config = dict(
    activation='squared_relu',
    norm_place='pre',
    rope_fraction=0.5,
    qk_norm=True,
    init_std_up=0.0706,
    schedule='wsd',
    decay_shape='linear',
    train_tokens=122600000,
    steps=6473,
)
Each number is 500 + 40 x the weight over its row's rms, rounded and kept within 0 to 999. Layers, rows and columns count from 0. Numbers have three digits each. The size before them is the row's rms in percent of the matrix's.

# layer 3 MLP down (transposed), 192x64, rms 0.147, rows 60-166, columns 0-63
111:496507499486489590444465488494505497520473510435480490494372477499510561564507572474521491509499444417416455472504523511543503559506586518512498537479467542485448512508458488490550534558503464
101:466464522509538575518454535457480512488501468417503483576502504404478525549438458459503516490450564523448459571510540526516507554524532560489557480530487537572504561514473438477541487503521539
146:521567502493508610525509527487515505482456526475524499484510520506518433549527514480546497499466556450441553480438469505423452484495438530479507515568555572529533523553444455501515543545556571
089:454456562462531543454528541487587532511531544483480465487442423471498514547492443503414514479514532469441514433459459536483490500455521545507484521506553533581547490498538464475540571548546493
100:477533531480479458467508561483534493450424546544470507501444489492454516519512452409522537482533530516539431522512530494460514540518517465528488498553588528493500550384422498529474585487493510
095:511468523483494496604525448493581550497499457512470463492494426525510500537492476492454515482491528498504517453478446473452446471536629524520478523502484501561568596510470564507479546506550480
166:477472518538462547541507527587562539443500509421478478518494513482546498475512510448478557502542505489483515446502519507432512514495606548541501540489484494441523544646470488477497526503526465
123:519448560569425483496490412488514508523512529409546479528505512483474488499500458489578441483447502553472462488476476495498520504509518511500518496445470594459505516495567420477436502562472426
096:512503494486504516600540480509507444523531529515468441527426485530492582491515512520439489491454591469526531442484465535511422548498526575518436479512458561510603516513495502460526526453512504
123:473466522483531538597549496474490520481465557436480476481482510478510541503505472447431549507576585435544519497557470511431484515471575515474471473475521551518556506555512540453487536528577499
108:517430524421443524453440503472507515505493489510521495498477492503544549536498556444514493537488572414487541477484459559505481560488489496560489472565573553476543514520588477476432573529505484
073:437494545504519540460551516440528498554576498451476533513466449441461537549521457485502539453448521474440457483450469466449438561535500533512505544457558518522535509549484486408474533519442469
149:501484482454505488486482560432475495453523506519437528522465550516493514505526447493430507518602527455514565511410502538494488575464485567500501544516521415520475535464516384507469522481527511
088:413506470489539469516507459463534533466466521456437524532468466480454528502462477497414558454566512547441535459475457479418443523502525565485485542459551521479556529493534464475539503483579530
031:411453505486565492481483439445551530432491529506441442489467494503543561544488498491444499516494516374528535477517583493452491537549533504473513514485463495512467492497527513441503438487544566
110:476516520491512519497499489525562533460561470498470486516580511497546452517462500535505555480522469463516468538490481584490372531437473544592502458528530526549506567579473519477498518565478482
028:472540529450503501486451464503461532454505516523484412489549444531464498485475560441477431549406485500448495444501480568545447542537536480547550559514479480487535540466485505530548531504530413
103:505542510436434514455441510521524462485476554514546538464418526463460466512514487516467489454472530551524559546472463437447530490551507565488462505491482526459547523458569529469444581580502522
041:476511493476551553544447473508476529468454567512546452493562493451410535511516536457450458543420527429537519501546480452478474539527542470558475547443524508501466446464491538563513525526552465
073:480504502508468594463496480486508532474546602453474423491487477452456534508442425486496521547501430411532511429434560482475438528474509504536533526464523502496484564475498508502566484523515500
084:427482527531537554406537521464540493447499510449458476557488480465495561527477434456470550516534544489488515505509442494439406485496497522477474512537537528537495528438549517488490607557518477
068:414453536504506539454483540514564526515484478480482455563461493466501517552482501532482556547521578479425497526463519452511414542471529525489520522563544476470568560530551498517462493594530505
166:537510445465470526573510533461499503420520532455478518506495527533521596508480517521513525503586513529489541523473445479423487518446496578486523484510486503447611543547501474527505507455551576
056:509404479511514540539488544465455470506470493461451510525466468469505500532493463435509550517585514482469472515492496454473472477502491574484501433409495581551508476472477511479513532625544540
127:456552482519515535544462531541543525502552531478434419484449500508492438514570558475522510527547486478479516479449431570421509504501515532514450534438577552531470436537530473491519451518461532
082:461492492449556560475505512447534496436506514475456465488444438492473521552527448426434569520532572486478503448531443487401432492526523528510464491498526570532514476501544492491530499522559447
086:461481505460513507489550539376531426458540517442490491493473435457460502478501490439460597454519550480422499411460505523475492542508517506479476507492520539545453535530518520459516557541507520
054:445485518490496467542510515447506567446473534492481495500534453475488504491501454482410463440540475519453540468497460552516464556470463562515573524469582557577557551524533460462497523498578482
166:473450562519474487513522464463552521436503535520500493471484432507465499531464433525449565443495538479457582449529438469518477507528552521555536519523491540570498551466516510496459582561561453
089:405487485511537506383546522434515488431528521482471517547465416459454515543497448473437561511515521512488474475507469516460484508504406548530465514493519524510493471563538490505528559548544518
052:461495515536586544493564534521546553452460480552538487455476478564539488472493489428513540514479526428481546550482478546524478553484500498428392480554571496519532502557481475471522508450522491
097:535506509514476499481519527483541499453540534496443489482434418526492491495459457503480528459430538505480522486429450465448448494605517451521577471472495526559576536467540516449533534507587497
095:518511495540489552537482530450509440531562476495519454466509453456499553558515529446405536479459546488409527466444453478521452540554506574518537499469535490564529510479508526504503548566555452
090:446484488516576517465551548479562444440501510447487459504477476534439532528505466475497601479540567483474522430492471505440437549545456537500536487503523543556456535493517455466468582496509481
075:487463518447554545483520495502533538486472544458511471530449466514428502548457513485449563525503488533558430425511483476410494538587496584492486553480516522434535519476519525550512544474519566
084:443470512513560535430521553436551503514494542482454499478453442440465538528509462446437552480524515435490527464476482481438425527503498556492496457467563536520520529457528492427502581499548482
112:493487464471428447559442474503516483520471535454498502523551498435457546555491556461413454459533548512523506498444502526521502545559530489458496515583578564498532529553511506522484474443571485
094:431432510495532565460539513476546463487505512452472499473503397494494553522464468431455538477490551504499490436436436467465438531545523573468526532468515528502488491562559473499473581512493486
072:540586576469526540420486442434489557511554508555537475464425477469530506469523521468472503528489453530530547545532468489490440492488563471584560508517451519536502522532481507475482472575472491
045:539457485482525484480468453512510538460449500414442453506535540434520511510506514501477539541472463497441434490520475518549442477502510565560490526482498445536469592552614526443480468522527521
086:455507533491481499513500548490572534508487539449482529516424461548482516508474503510473535524481494400465554421439512495477491489498532466489495466531513572552520528577587461506498549589530429
129:430461523490499518586531533444562453484475510443497497493457487494495534515502491452476500463521528534435553448534494466458451568553594554497488491451545481508558518508537504551527576450563526
110:400433551536522433593532504463525457472486534516523464492472510465487525531549501519445485371459490569422459510507445505521509530485517464517559471488512483510545503520496491532454500494543532
036:573480521497476478536507482447437408526544496459451422500494444484487572573495467493517538515478472537462462452494440474453437530521568511460477518521483562531445449530534454536499547468478533
079:493472454498504557467528510433493459489519557452464527486463387453501576531461484479464539443507534471471491436459491478430446549504440542477441509492513539527513527551530516446490574538499454
097:484468496518448522521570507496515450480500552482478527529422442493439564528489488462431545532517570516579487414477484533525442474519497600497501483479555519532522534577468498511522575481503495
028:520443447495495562523448532535519488452569539516424499536516443526435559512522501540534549485545529482556423573537440518560480524485521538496509453446463515497490516415538458477491456541504526
092:467477499537571531466497529427481465489547566476501478488444487503415558502497510480410557494487561498462506439552472513471481501546480544499458439496471570558550475461522514424526566539502505
094:466452490448511533526502508517592473472469486462462491567479399465468545554496479453473538539524546498491573486474418489480463518549569430489534508498507528566514516491562537490482550541545453
116:470509498447452536539500489545520550551488421513461481467532438541508504501510505537498450554488503531476512538472432513494484454450429481434477566498453492490499504527548553499432571583501401
063:422457502533569526491496488420489477517496542463432496504535421521455487487474439479455569502436599487506483459479467499479499507512493500500469473527518509524472529536479541413546578551459438
069:430481553506467520470502497446517461504498532461461492477475451495457541557492471468499566504564557473447522452465479508445399479545488539503498566491529554522555498509571491483530614512547503
028:454457540517513469502548543514492534525552515440502517552466509522504472526494481498431506489506545492428505527471459532505458501477538593387546451452453498537480548478479529499591534404525472
083:418472523485501537479522506476561504465531506470489466501460480532474519581491496408444574522533556451475483441458489495430415499502498585501444512466530574525526516477519503509515581529514462
074:566469556504482496594471527502559452495498504525506514510510495506460543553493485462462535429554538489467514521509462561535436489523613550526442488506539526515512521439526576503482580557474493
033:489464480451533535596525475485442515533510530515465492443507493498500497431429471598521576569509539456513453467457479576524434505576495524487490484502564532473457529520471565498521475500511534
119:513494541484584554501501517521543441578524559456450451484468481454469581536448462405501513544505494484488543464483451513494407558554516561494564480467519539525473499496506534484548527523487495
187:424480501482572493556503512471555459520525491468477510523476471483460543538516539484478542522546551455510497436532437540458480596487579543532557503584514499477565499536468551489478562501569502
097:399459555496517533496493467525512513503596559468486457485506453412580537521511552557450512539502559420411479457479499518463490502487476514520551461473477530555487522491507543477487532497551500
069:441530544469611575434544514449531440489546543447491452456453506475453530541506485487491505471455546481507436458468536508479478557463475561519545556486517543558490546502530467439501511474522515
155:420532504482459528617507474513562506465491519470525483504459477519463556506485540452539472429526460451507516448511446540408430479503481531499507500490548559517523546484490544522506582494578499
086:472463555538539514478538531477491483464516589406512516515531420504485499562490468491490508565559547465409490503534498478474437475494496507499504518474481583579474567440560500507535546522518528
086:460511509543547513557540491442565528552490573458470474480468484528473514539491458461452529417502576511505449426454478514415494538530443574456474476557536543535538522521509468549519521527503507
110:457470551513565496493548408520577524532527547422458516562441547471507561564550452503500515459459509471442444446534502509479515504531542458532501490490465491557469553533460487511493513508489419
082:564515510516511524448485454500595571597492539493489510519497508435472503553469429477469549555538605516537497475501426475486445551525513486500505506538520545533472464513496544444498471532553470
112:464446578551452459479536482493588471477517490440491407518432439510490419527464481484562485509512510478468562424501550509465482522440514494512500523526479542487483545486429472426491524478525489
079:454483554570516577431613540446535448478523544456491460520518408496474460482507489476457491501424535519508526473495505425444457447496472528435539537510501487486530469525484544522493516461497474
090:529466459441486530470445477487545463576564499459443546504441460454488508490459430571471532497500533525465483436524544470474448508518543494549487564506550492498502486524586566428503551482536532
106:461479590562486560519510508545501527431424493472506456555505423432526499462435525472432513459522552446509546517497506523523480475489596566490486520503551547496459526557483544496478502517535493
082:532469518458504504439519493483515547556473535464506468500499422445489423539518429515550526499513528449452490497465446536487446508424504496581492456429531558488476529584446520509494507494582462
106:418486503489536477557461520500520472478548542544493526451530472495464549483532497441435564504497531463486475452539507496535437553530571535525518514461543518542488429599461554528502558460456555
077:488401557443479559532498530506491468486522547427437482528478435524483554484465460444462560559554484469472502491493461507520448487571524512552468446487443526491524539542544558492504574467499512
097:482490493514532550418562511437494487438547589492465492488476427500441521555478453424439542505527542443472495440496463489450420499517492572483468526524513518531507489497515489479502593530520497
089:441478516573509481540496569456574507490495482469505527482423500485421532578467444505545530566466502456442531499519420551450465502466456474465453476513492552527501523542520523453493556445463486
102:501481487525510489621499572486449472529488482444469517539511476502413522496550542545495454538478582506419471499465431512485494519387507534501510458502528526524505515505478573489518490451447526
143:505495526452453414513470441481479540462510448417488508492504514557447506469496512548501527513527590556411504507476474497526436472477478541447492575493430495527500498597567486449509495484488501
099:481527477514536541528559478527494489482378476468493477499539467471492526562566501373480507551510584514462480454471483469475451529472516501524514534511524573487540458548471495498445565503553502
081:433511460524550522419527494423516444481548520528425470480475445459422518549489528478448515477494537478515526469475413497463465521517463568454488512517557503575483534528515533461478557563529503
057:584480487483454472506450484539544528505439534444431411519476492413433539557569496428467487523462485493466491481520527496525457553470559557579481514516516523557515486551500502482494524507499457
090:495533539479501506468539510507535463464502496337546525500557460492503484445424470549485534549544545489523465492468524467532490529517455527525521451525516488572471451553532513411475533471493530
095:448466462486562531427524513442564511495538531467460474503453450501483491559500470430475502446483561432494539419473440461438436533507437561515522486462538558533506535485512494435509508492490468
154:463495449479565531492529514469567465502563480455497430520505469438496549503480447444493531462565549506490553446449477505514437550543533533482523576523512546518570565537497546473523563502518554
078:428490447479496555446535509516572483493524486445500459505421444454505503528511455466485529486474549462480526472465430479457387489546493539526524551442528556524492530524551492442504559561515478
083:419459463516536496426532501459550478500512587483486507542459454424470515537494448480426518477497575435473474437498476467447469511525436497476494481453549549576493507503513492521533572521520468
075:439488521511512511415523546501534513455567529501444424475451484442440508549535472505457569447518503509538511513490437439455519486481455589513487472449509533526551510513519502514584523509576480
081:447451543504527523482529516459565513478505549447477504513456442482468522517510465426450566510496565480458522405447434467432432517522467553480497482476563543543486538508535507493531587492507487
093:484436458515460461465476481556495520527494517515458540446474424430436618459498488538446539499517567467518404510527469508460540486522426508510459486523486526514467538507509467558520457464465520
084:440463512486569507514508508410520498480545542471426457511426500529468483608497430429472533473470548506484515461473457460462434514495493558481466512463537537511509522522518525426546560488528514
079:438485485533592527464493474496540499545533514539471503460501490495485524524466545520412508460518480442481496421521544465531380505464519511471439479485536479539504477580559486439541558445513496
110:510447489539503536493520466471607546507437510447468466506498442531451536436500490440499568536470513479448520457467488490433476516505458561496494446434546530530453521449523514508546598500532530
088:481453511516525474436479498468489446563533514465523520549475453468420522519563492524503473531470508504457476440483433479513479563528515506524517391475518551471421496506522552435427547573505474
076:458515471503526552474478517520554499500517537470374472497530403502474501500489513438463540491497561495475439399468478439432487491429431554511506478492569532527493528536509496522529541520507512
072:512489531519509580474556553475512490477563516455536511498507468449438499569543461451446551465495522523461509379477469485491425476502464556559469522485479543493474554559529491466544490527538444
047:455531499510523525426439556488516507475455562475485467480511421446485496534473468507503530550448552514449537442423481499474420512556505539547518488489460579473483518523453594463472522557510482
143:456482529509489547529545534554515465451484475510539499508474511487436576521475499474512537523500549480504552513429459531537421553525517507528482452421573546564521594560507519477467542517573529
108:510540478517496517593436537521522477523502583598447477490502462534451480487565494502498480501451559532441523513424475421473443478523504535527468467492572462456482556485506508515533500454568508
161:529470491519536474518529478442543496486498509421448469587531512495419520529542491456529487565538559477525525436517486499466434488429483497540435602452544478467552558516465524504502522520498550
106:458523484523503521493545552470525439495479546487450511489484463503468571532503490440533518510585550442446501465506479535396441544504549563484488538518460556479482528485447490424512579471556489
102:503439510556475462559536462563551515525520512480433496534509456459487479571504532482509551480468575531493519426444454485447472476479551500439487466445565529552509536501520466496491603449532498
096:445437556454521523481521441490514509494456454540490508520515489532430524502477492401516516570539549473499453485553433492546468562538555524481493536495492525492548524519520552399529494593491482
144:502415582475480562529469536569513515467534505526494450482552473476458517544458495527473539533540529442492545412487504566507521462488460558451523476581471468551504521531528491477483573495549560
100:479476500468499503450503523425492486479489527443483472426391427479500518496482512437457417534497496512455518404414480446465540499553554539518465551550459470505473536516506512504512540507507457
095:471500472450566543412537524459560454481544560518472479498445457451449545534483464433456527483495513457496481452444446507471427581521468543505505485475479542548522557497547487457499565520516486
100:533484542427461555443526545499546486468540538500455430534508443443526546557461489432456561474526503421524470473481491467498522496528439496494489499490490591549535545529538499468556527514565456
095:461500491488579551503477482547553501499496502478448469467451493478492575493535541515462527451562524544474520388500467458394522522478520541525550509529465453517502545516514499588496555558482459
097:450466525493533555501537535433562531460517535489466537509459475479470545532487475449422537484532601468469498438472443486450446533527504560515504492490539534570531519555503492483521592528561500
097:454486519478502576441552541470563456445538529459473488513454462493468554546505463451444584467541553460504514443474477500446445526526489588516502545482511549552555512535513452506510558517540492
# layer 3 MLP up, 192x64, rms 0.272, rows 61-167, columns 0-63
101:505561508590509541474415507480449538476437501560496503504498545575507450556513512515493470509510499462540516502504566551468574513508508447534429527499442489481547502509393532478439501526524545
097:515539464466535520533500590503572461521455467485584522482545486560558457531581538450479457464489436475471517536457504468544489501502495467533494615523532502486492542467477422529554498498511487
071:536500549483407526444478468522518501508512553428452464481558512570545455415532546507492540512498494505494516507518513466523437524461460590471475521532529520527487525453512530481453379539473511
101:590436485543488461456567500483505473486554549503592498521517491550577530519457498458531501477503477534472432570510543478518458487563500496525456497425534489466490513516520557549564476472481425
090:460503401547479493456468471491490545486433445518433459522496476487486493469436507546481534469490499538572483523444433476530473473423510529541494484590470502538563509551523485542455458505537427
089:477435488553491465523496591577501490504425486459543516473563542585549511520527484495525505501540513490478524491562523557535469427516460464506472580490481525503516580555504453545457475457489446
095:506579515423499534464478487450472491490451563574492462491510463495488447530486554527475552591497488459543510523500505521523516491546516416564532422528478450506430512450476514461466497556492569
110:554542497510474455502491436431412455484531520496442501511557514518498504416484492524513510414482553465586481499520511468537449477531525495546519454541457479558440441483496521493421522440487455
063:539513451535536500598518462515489505502441441462550456465513530444549512496448475513477531455445567429608526488493502476528498510492521515530515507420513513478427430513504448461477445460525501
117:522513543456442540506422517507506469548468510516493604476534523589544406457507490453515517455500507479603530501518532469503568531525463462450506453530473538544536480467523474527498511479515570
089:483461547531539477490515535435583513452478500443542488539546556532492472487551478487547532506438507450512568541473465490528531414526435518501536443496485418436498489541570513439453481498471512
091:538616483474455435547479430526426469540554467496526541528486528511518469496520524439520551489563463513542500545530461560525532508455517543494525509536506441524494500440481473566513506430567525
072:517477520469410522530435488510540457540461378468504496502525480519484476471507521567459547493570450571466473513541516454459520492532539477543479555445498481424502511471445473489507490435438522
138:530484517485473505480477486513470518542522430576483562566495472496521446516553543531575530508503451602495499526529543487577549499510403467451518529506455500467489476488544504530451397526505490
110:543476499540487518474519549500494476556503538535490553467525523512525533487454524444469495463462514562572585553498520430528537571530536479548510399406499487461484499411519503499543505534545482
144:489460472502537487414501504514503551548532463566456503482536539503546456483495522509497500488440443549582507534545485493494492474494386516477542523542472492425541459495431534514490386506489540
099:515536523463482513418424394456452506522425462479465538495512460548522496550469546498448502542567539526542502545522538471502574495499514414542483495502486495547456478529423496514553468516513525
146:503524447567491481398529420467439539523501460511494507484522486531514457503522518521502476477484493553560512577447485517486488522426408416486534515534499459442552478480470510488522407481463499
089:499572488497515463458529534441510477529434479403502523419431520472545461468463441518521501489547419477521521487493551532564492462466459466464490526498506483548465476540491575503553488447452560
064:447540543552416532473506535507483497526492558489519494524513412643482468484497557476537438457528481517468455459501410495505542497480530510471507454511500545417477474511518486513449472467504531
069:552510449476513446477573470510507430533431513565478488587456517439507520534474479592493489484510510499485472513478450465495469463549429561472524488455474440450543514494530546596519503536499499
090:546518454470463466485587561500478466535558550509435529537552458472497560454512485483484476463594480540555526481460505482467508483530421494518548474515463458512452430495491513537401516454496476
101:522593439579440454493466463485549418515505505519483488516508520566558456503490437473472535455510546531559531530461473514481550449489477500494494531513470427520526433481429465494499492436438526
125:530501496568530549472439443525352497513493554537566508463528503557493482529509555548430505505508488490494523447508515483540530581509534468548521503509530489480525508484417520537444547498544527
061:443530533503484570414492511477524468479522507440511532455523549467488479575491539407516549485482512547494485448501522538521504456560426418484552497499501500415490425497481460498431532521524476
070:467583501536487504463528581481468542571519511516479432506516476528522488530516493508576507447566426474498489519496506454523474516552535489467548504415461499581413481544526574524488514503478444
129:560456536476504477449464463490487500534484463602579504494557522516465489491505507508525474519511504545524471545505539498544555517509418454466520555477530536490518379539516517491437422462491432
095:485511518528491490445561460497417458493530479460547533493534504485461480533499509485467531455420526492480496515532562418478526465493537425641483526508507533481447521471482556446443484496554476
069:486545571543428531489527495551440530467495511486524528474535472467497445520533566519503585496494482493510485536495524531526422487504524384497460515437470471521449507578462575441497453469490468
117:537495520493526485498526482527496473466468453552507527406590455491489502435536508493500493496573500513431430553436489503458513451544409474571528466470573510494485554464486545487535426524501504
090:485476467558475529470560499493469498529468450526469586447483430532563460437480527533511491453488522463478443532410524464477475492563469452513591514506540507471509504479448577466508521479557552
096:564466435466499492426482483563433517459561496520557550485516444573532507506472474527473537542517489516412494497457551549532514521524503470504540558422507457466469479488485466489480494589488574
059:508563470521605554517495508421478457513502549501463514466542496525477567551454546508496491538469425471543457477505493556580521554489545490531466542505474516485495456520519495502581420561485460
097:451427568517497516473543523497430527542405507475540462467502466537530521537512479506505551492526474552523502462499520534507445504560455443525512475519513507462461435416487555523383511501510443
060:507458510496509440488410516543475521510488565505499459481417491461508529466532477515511451444465489478481527513454570594561471445422471465562437480517513502526501470510534522576472519425503540
136:526492504490514533477481550469493473528484480488559534488485480561581405471520455537516487449435517481523505556457532458530546539461552434484462561520492452452536483568476570478456585542521525
062:450464506458568459446521486489511511464490507504536459455590498471524501483519529478465553436513512503551441483568526528530538519528508499479435528568529436433435554528531488484555500400488453
115:440539482449544480510512517454465465468439433470577544501487485503559469485531461505473422528465480559462514555475517529524427525426443501565540485500459505467545573566483557528510484513523528
135:534510496488450467457489457518461574494463461527493475571518509512490454505532523526520450462468410553594498593474502517581512413478407501518518495493502488495470488473468517484505407512489475
097:611463496490539437461528473550524493535504490534511472458450483482474476520454544534529486569461464479599491485425521420489533521433564484507487508462520476544427498443553524482471456499511487
093:508471509529487501540458555434504488521554559549513540470548501537529497454508517523466480441508413473457561527435512418553523536538524523432510491476535451494521447403496423456466488501523472
114:472461529472498589487497488456506439539486505431464507483545448583536451491541454487524461499469461507503514455437512466556511534511437507559505448518456482533475505470478608464483496478407454
113:564512481515437492505465551477484475509483490485484426551503499549488502472505496448489566496492412601556489536515540516559499494422499508535562456505549580445551432455445512537477509461499498
070:518537528496511606530481548456410503399503488537486480487543477465485535526471573520557455492515530506437548487493521471471535531505479492574554533491490520572490449475487494465516407466467532
075:548490527524404472483465508568408483405520491544510566524440460481448524511495479515486516453519515436530526499500529510517515433480481492449535501498595505429532446519487499523537416530504496
121:521491477477489445461590511556444488532497433591512525514521531476522432497463547476539459502501504465516520572500537504506534506501422464540560484446476463448521497494496462518471373545478477
066:593560483514488483592473533469477490471463507541481557453547522529555466491519486477519535448563518548529427551458479443446544450492493495470470534527489504567524535447497511562519489448430533
086:540498490474511487503522491519452481559473415427499509471502436600536499469587479494494561541479463555503465500464536513468514524499506473430450483513473442480528430533539556536518434510580531
118:460517467543541511427471459532413470503449574491549478495532568507445438591507478558505566553527520499480462494558505541546522478508519431588462493487492527522518515474465519501485486460549536
092:459498526434535507508462454506456469451537494464531456428561557512453460479475487535571532499482549453502445526490555516526545471503476466545534573498529440443534464465496535510604554549478500
098:449487474426501531428557498500492522579538543489535534455528503489541504468506524546595521518450431501504468577537499515460480552552489491566505440503473543495477486513482458437515563568557501
179:592488439523526499390502515529561494440463455541475470537473520496474471481486485533497434473461530578517543578411546480519516496528478412479537557457497486498474530530500488518493453493538515
066:473536533506463532481481558469521480518535487434553533477482521430545431454490541496508477439580429489484549514447532570520496550526488541503481517513389457503436522519503489556461495568482538
104:517509374545518530462519487515442452498515521456552454529477486531502444563491430506477562514538435525463440499492492507521516563498479490567460478484552515463449496550508524576529543513525427
150:498567519498448527521538553520449509501437431526514499522513528504452456454495472497555491488431489539485462532479544431501532527518404505495565462492495490516572521500422469555512423512513406
111:534562429479511489495490528558484448517525553565559446444509458483480503490517531514500492548516403528490539477461495511485489533473557472451530589479560528415514490448534435553477538509532451
099:478559393518541484510432581435524446454523507538456478550528471471479492454586530494470514431483439458508542509499450504510463550501480497455540521535459483474474465470489484506438437519504442
085:584465452559552494462467498588490508547547474467507563480516507468534511537483512535472483491509480574525495568486581424493475497518552473504570578476530578527472452467524478539519537462518508
094:501494475480473433470547454450471460508484492481469481472496518544544506422425438507553489425498456529440461548506553511502475546500468517545491431540517484520565502425443516523601537529501542
061:494517472501489436549512496493460440502452461473481507569515539474466543486496499467487473442526408556475509488451486512418521430364443559500534499498488488529521515472549533551508494474560464
094:519504442550422552442476580483397531487526573475486551499578475464435484490486483432511523509466477507502475576470513544491455529467442475485484503540508479432485466497454543525528544501461517
083:569472434539494466412512511476504502541507492484484473490443447565496457530500510438464486498517557501469470512459535523525504408577411525538496456459451504548428463490479449470481518503433465
130:483509503453477518472509546529487447521460461491519463461547478542420440581504488468499471565615411537503481483492455520498534481479403516508479570548486483497490506585502491522442478517497520
084:428499437504543486445534532487443409425517524491471476480469502563432552508554622530451522523503524493504599511531481491504497516470486498511525518486468433501483446467512479496472444524512457
115:515523504502515480473450530503374519533499531497491531578491480478507503457517480559504562524500512469485479547528546524525545546492493407515468565534472490491483504505403617474499532561522455
096:532504512487523510438519446519402577467437523488504541594593495550548535475446531521494552550523479514547466491471536573523541486536515460516476487506514452544525479440450508533483538454475519
086:526580484534496498452513623528540490502492519463550498431520522531531535495540579453463429484526512523612526535495524522519497548510489468433501497485485548502468475460547480580499534473487463
099:484473470438497453504521539532490491513568519439539477477546505506431485501495467475458452524576431564469504444486430438531490544538454458501551508485451480469451491541480524555533440463409536
108:478580476524465517499557509490500486563486529537466451508513470466440474503526492559551552469518516534506516534520436495465507455507402485588485493557484471451613430460463449530525468481515489
101:563528579554473512465427482468466496537453605519493462427523511526541487459544519516485526516604472485528508573465512485533528465534562442514483488532451506494557515454467561497505465483530485
093:570500500525483543472494506553551517473453600550499585495528546501563488458497553564436510436472440458511591550560508509506551529515501471517485526436522494473449496467532523509487515484536547
067:433576527545457495424533564485527459494501566501523565522530509511520523567478502503499552435495498528405520513538513443496529521488439474467557471572470496486457474583509506574498532510479466
099:483516497523454577498474573498487448488544484535576504538454475573524476479383464428495533476497511530510535489459494548485512551482462510556525478450494468485467519509490482558515397471447448
100:497477495481456470508506502517444451535522577550545475512510463523421469476450515524458577545521430527485495400519519511449546493512471446516463479493450473497461496404493565563519450524465546
118:433496561561531415440497457547447480541419458472485567499519552581492493487457589515437468538553535510452514450525560504484554469510472460475532493512515446536508492469484513520495493481524514
098:509549534529592543527442572572415485531473453454552518484542491448539514548551509491475495460487513554549475529501535513500522494497530417538521532567499544523526463479476477513457518470549419
065:516468463437466462462436545498511510551497528426519544520554486514501516528540492497462484520418517582546470540477548524491545471474492559576499439509574531534466514401473550519525487501450542
148:571514516499465475478540455556442535558490430590564486480532508490507476479490507553521472486479465541519508474528485488519502514472352468478502489474455508490548491515433509536462392499528483
093:474504496517466516485435543492401439502525491459534519488511456514573486432457513485496497419536507471473464497468535462453515535410518534465512512481566511480478410454488529490554536487433422
059:485438510471456430574380414485472501529493499572554468531578490469523472471536596471488486538511544471516455544458521479524490521514547476572489515467497495515533462476536503517473517501456521
093:448489483481494512483542495455433483590441487469490506445556451490470421454524533503491595446478461536512518522437487437512478435499477456560545558561476506521526583523499507504512469488546524
063:450474505526463502529477387558483488467454489547500606500513478460560543489490510530528452427527468465491511489477491470516528463483531372583490518513474507452511512480501557475525564488476504
071:455462548527459528511391466495493419565420504553526537498441489476556453488524487511503434522479502540514468477494465441447505483532457462472579487521533491599536506503451503459528507456504497
080:481445494513474491492490537504498510461421465496435500545495544495541540489567503443524533446425420506537531535502495445557587482480457513499531438515528501523556510562486545524528522472513612
072:463526545467511434437442470489416522535455494513483460542514506546521520486568500472547496455470508455486568490464467460529537504495450498489501540492514541521412608412517499484481556491436523
090:519541544505466486569506495565478462588454433496500492541457443463532512510495517561522506534574467548574559562482504546490505499518499456581502445565550448443496474475511473525500522512454544
070:519449494500476437559430464522494527484475539457514471516453506518471490509518512525462517508463382549532465489527552409512459462541463485515454516528541436528486467456427588573474505460510499
070:587507501469540491467479462452453504488473486515510567468527468500515444470455508482418435519513515473494514451509508446468502424443397455521517475500512454564513490548418501491561548430488518
063:511442467525528395586528501446499426527486518563436472558513500505468512464482541506467474492495434527512557495417496473459526432464460513453517474517476456564516490411544508513499497472467516
097:541440476469518442499470571560523453551516431476452518507511502526494498564503528512557467502570485531475507500490443548490545520459463510497444482514474389443537525536537468471596449538474483
097:579500498545481368521489499430453470443501513516473462470585495584491503456508461474479478454458489450488541475525615496522546492438529491478521467504499499483491524496516509538541492563503477
070:519576486496511492547552493509496506510521497531596465472531460548515534436479456506525538598493486443462541623574463466517479475513504527553544472520449497468420484500501492472497532487460457
172:517530534496577469476464435591485464492485470594451489531499473545514458498468493507494444469432453517519515573492522518557542450520419485477528556466402504449476470509527466509543462483509488
089:502491518500492495512475610517482431481492527549541477511558528574465539501460507482516530429530432521560498502467451596549457505508490489490471540478502480460502579460532542520443466451560437
109:439434489530522479444507593468437536542438517500499564493487558509484499526398462507455539476552512564527521519502459478480546498491487469572475487444473443547463426505487552484512466531533526
112:492437409476473554447482483530518493514479495515527478476486474476428504441534485499523476516515434520499601466473553488457518449410451466503513566509445481447556537444447548523511483561501467
081:624487450575446513473546520510490476490489503521504536517531530476517493493481546494537468484526453470456496586456480480505500591532504491425555539537479597515465561517503521451569487507468487
103:517571448593466457562548443541535416535603489526550518534496519505504477505539529502511469572466439498543523552481458471506491569455471525497506513522519499488562509496519438571524517500522506
109:506565491451502457448504428476485487510488440502535497504445472515487371501493513515558457466461532477500523484525488458462533496455460501511401488465490488457543477544469554507578495484416566
099:503499451489473435476469492465487380434523531558500473502546484494473503499569524528496559480530445487422534446506504520504462424483478466428502450483502521489486546460571511465456430500488432
111:474469533494499453493494497510433472487593483471513498414514459483434495512502542468531493516531556513506508464543576468473550487530476479552488474481450496484461546529377514450501444454414451
055:525435433501505517474430483482509508499484526500474488541500499534493563481539506515528509442415477569561379433516459529450554483499501458491531482470464487450571455453471506473516531565448525
078:467562448478440547419419500486469490487419468451514428547436539469497546530490541516482518551506472489545499568523487493564499531494580448523491466499480496466415499515480505520571483511528531
106:510502546412497468489473506539515444474513478498464512507607534562544506494539531450596498451523495449538471512541542599503579461486495459531472471552459466575519560499488492497473489512490491
058:532518557555382485483428467515536598478532512495486544444522510528543454471567435513493511499462493513498513498537550510492529468503505545545505562540442470464433435466497453544463535486477477
060:429527492534503480495449559505488509445494500482456590489536519504501486486460495503582480565479502462466467457463533499510578451559485454459443507575459557433517477501559448520442538430490486
061:500498485485604463566544532490455407478448478535498493500415470523523446454517524585479512461509528559473499459525499465548512542582436515515435506443516511438519516531496494511529485504487441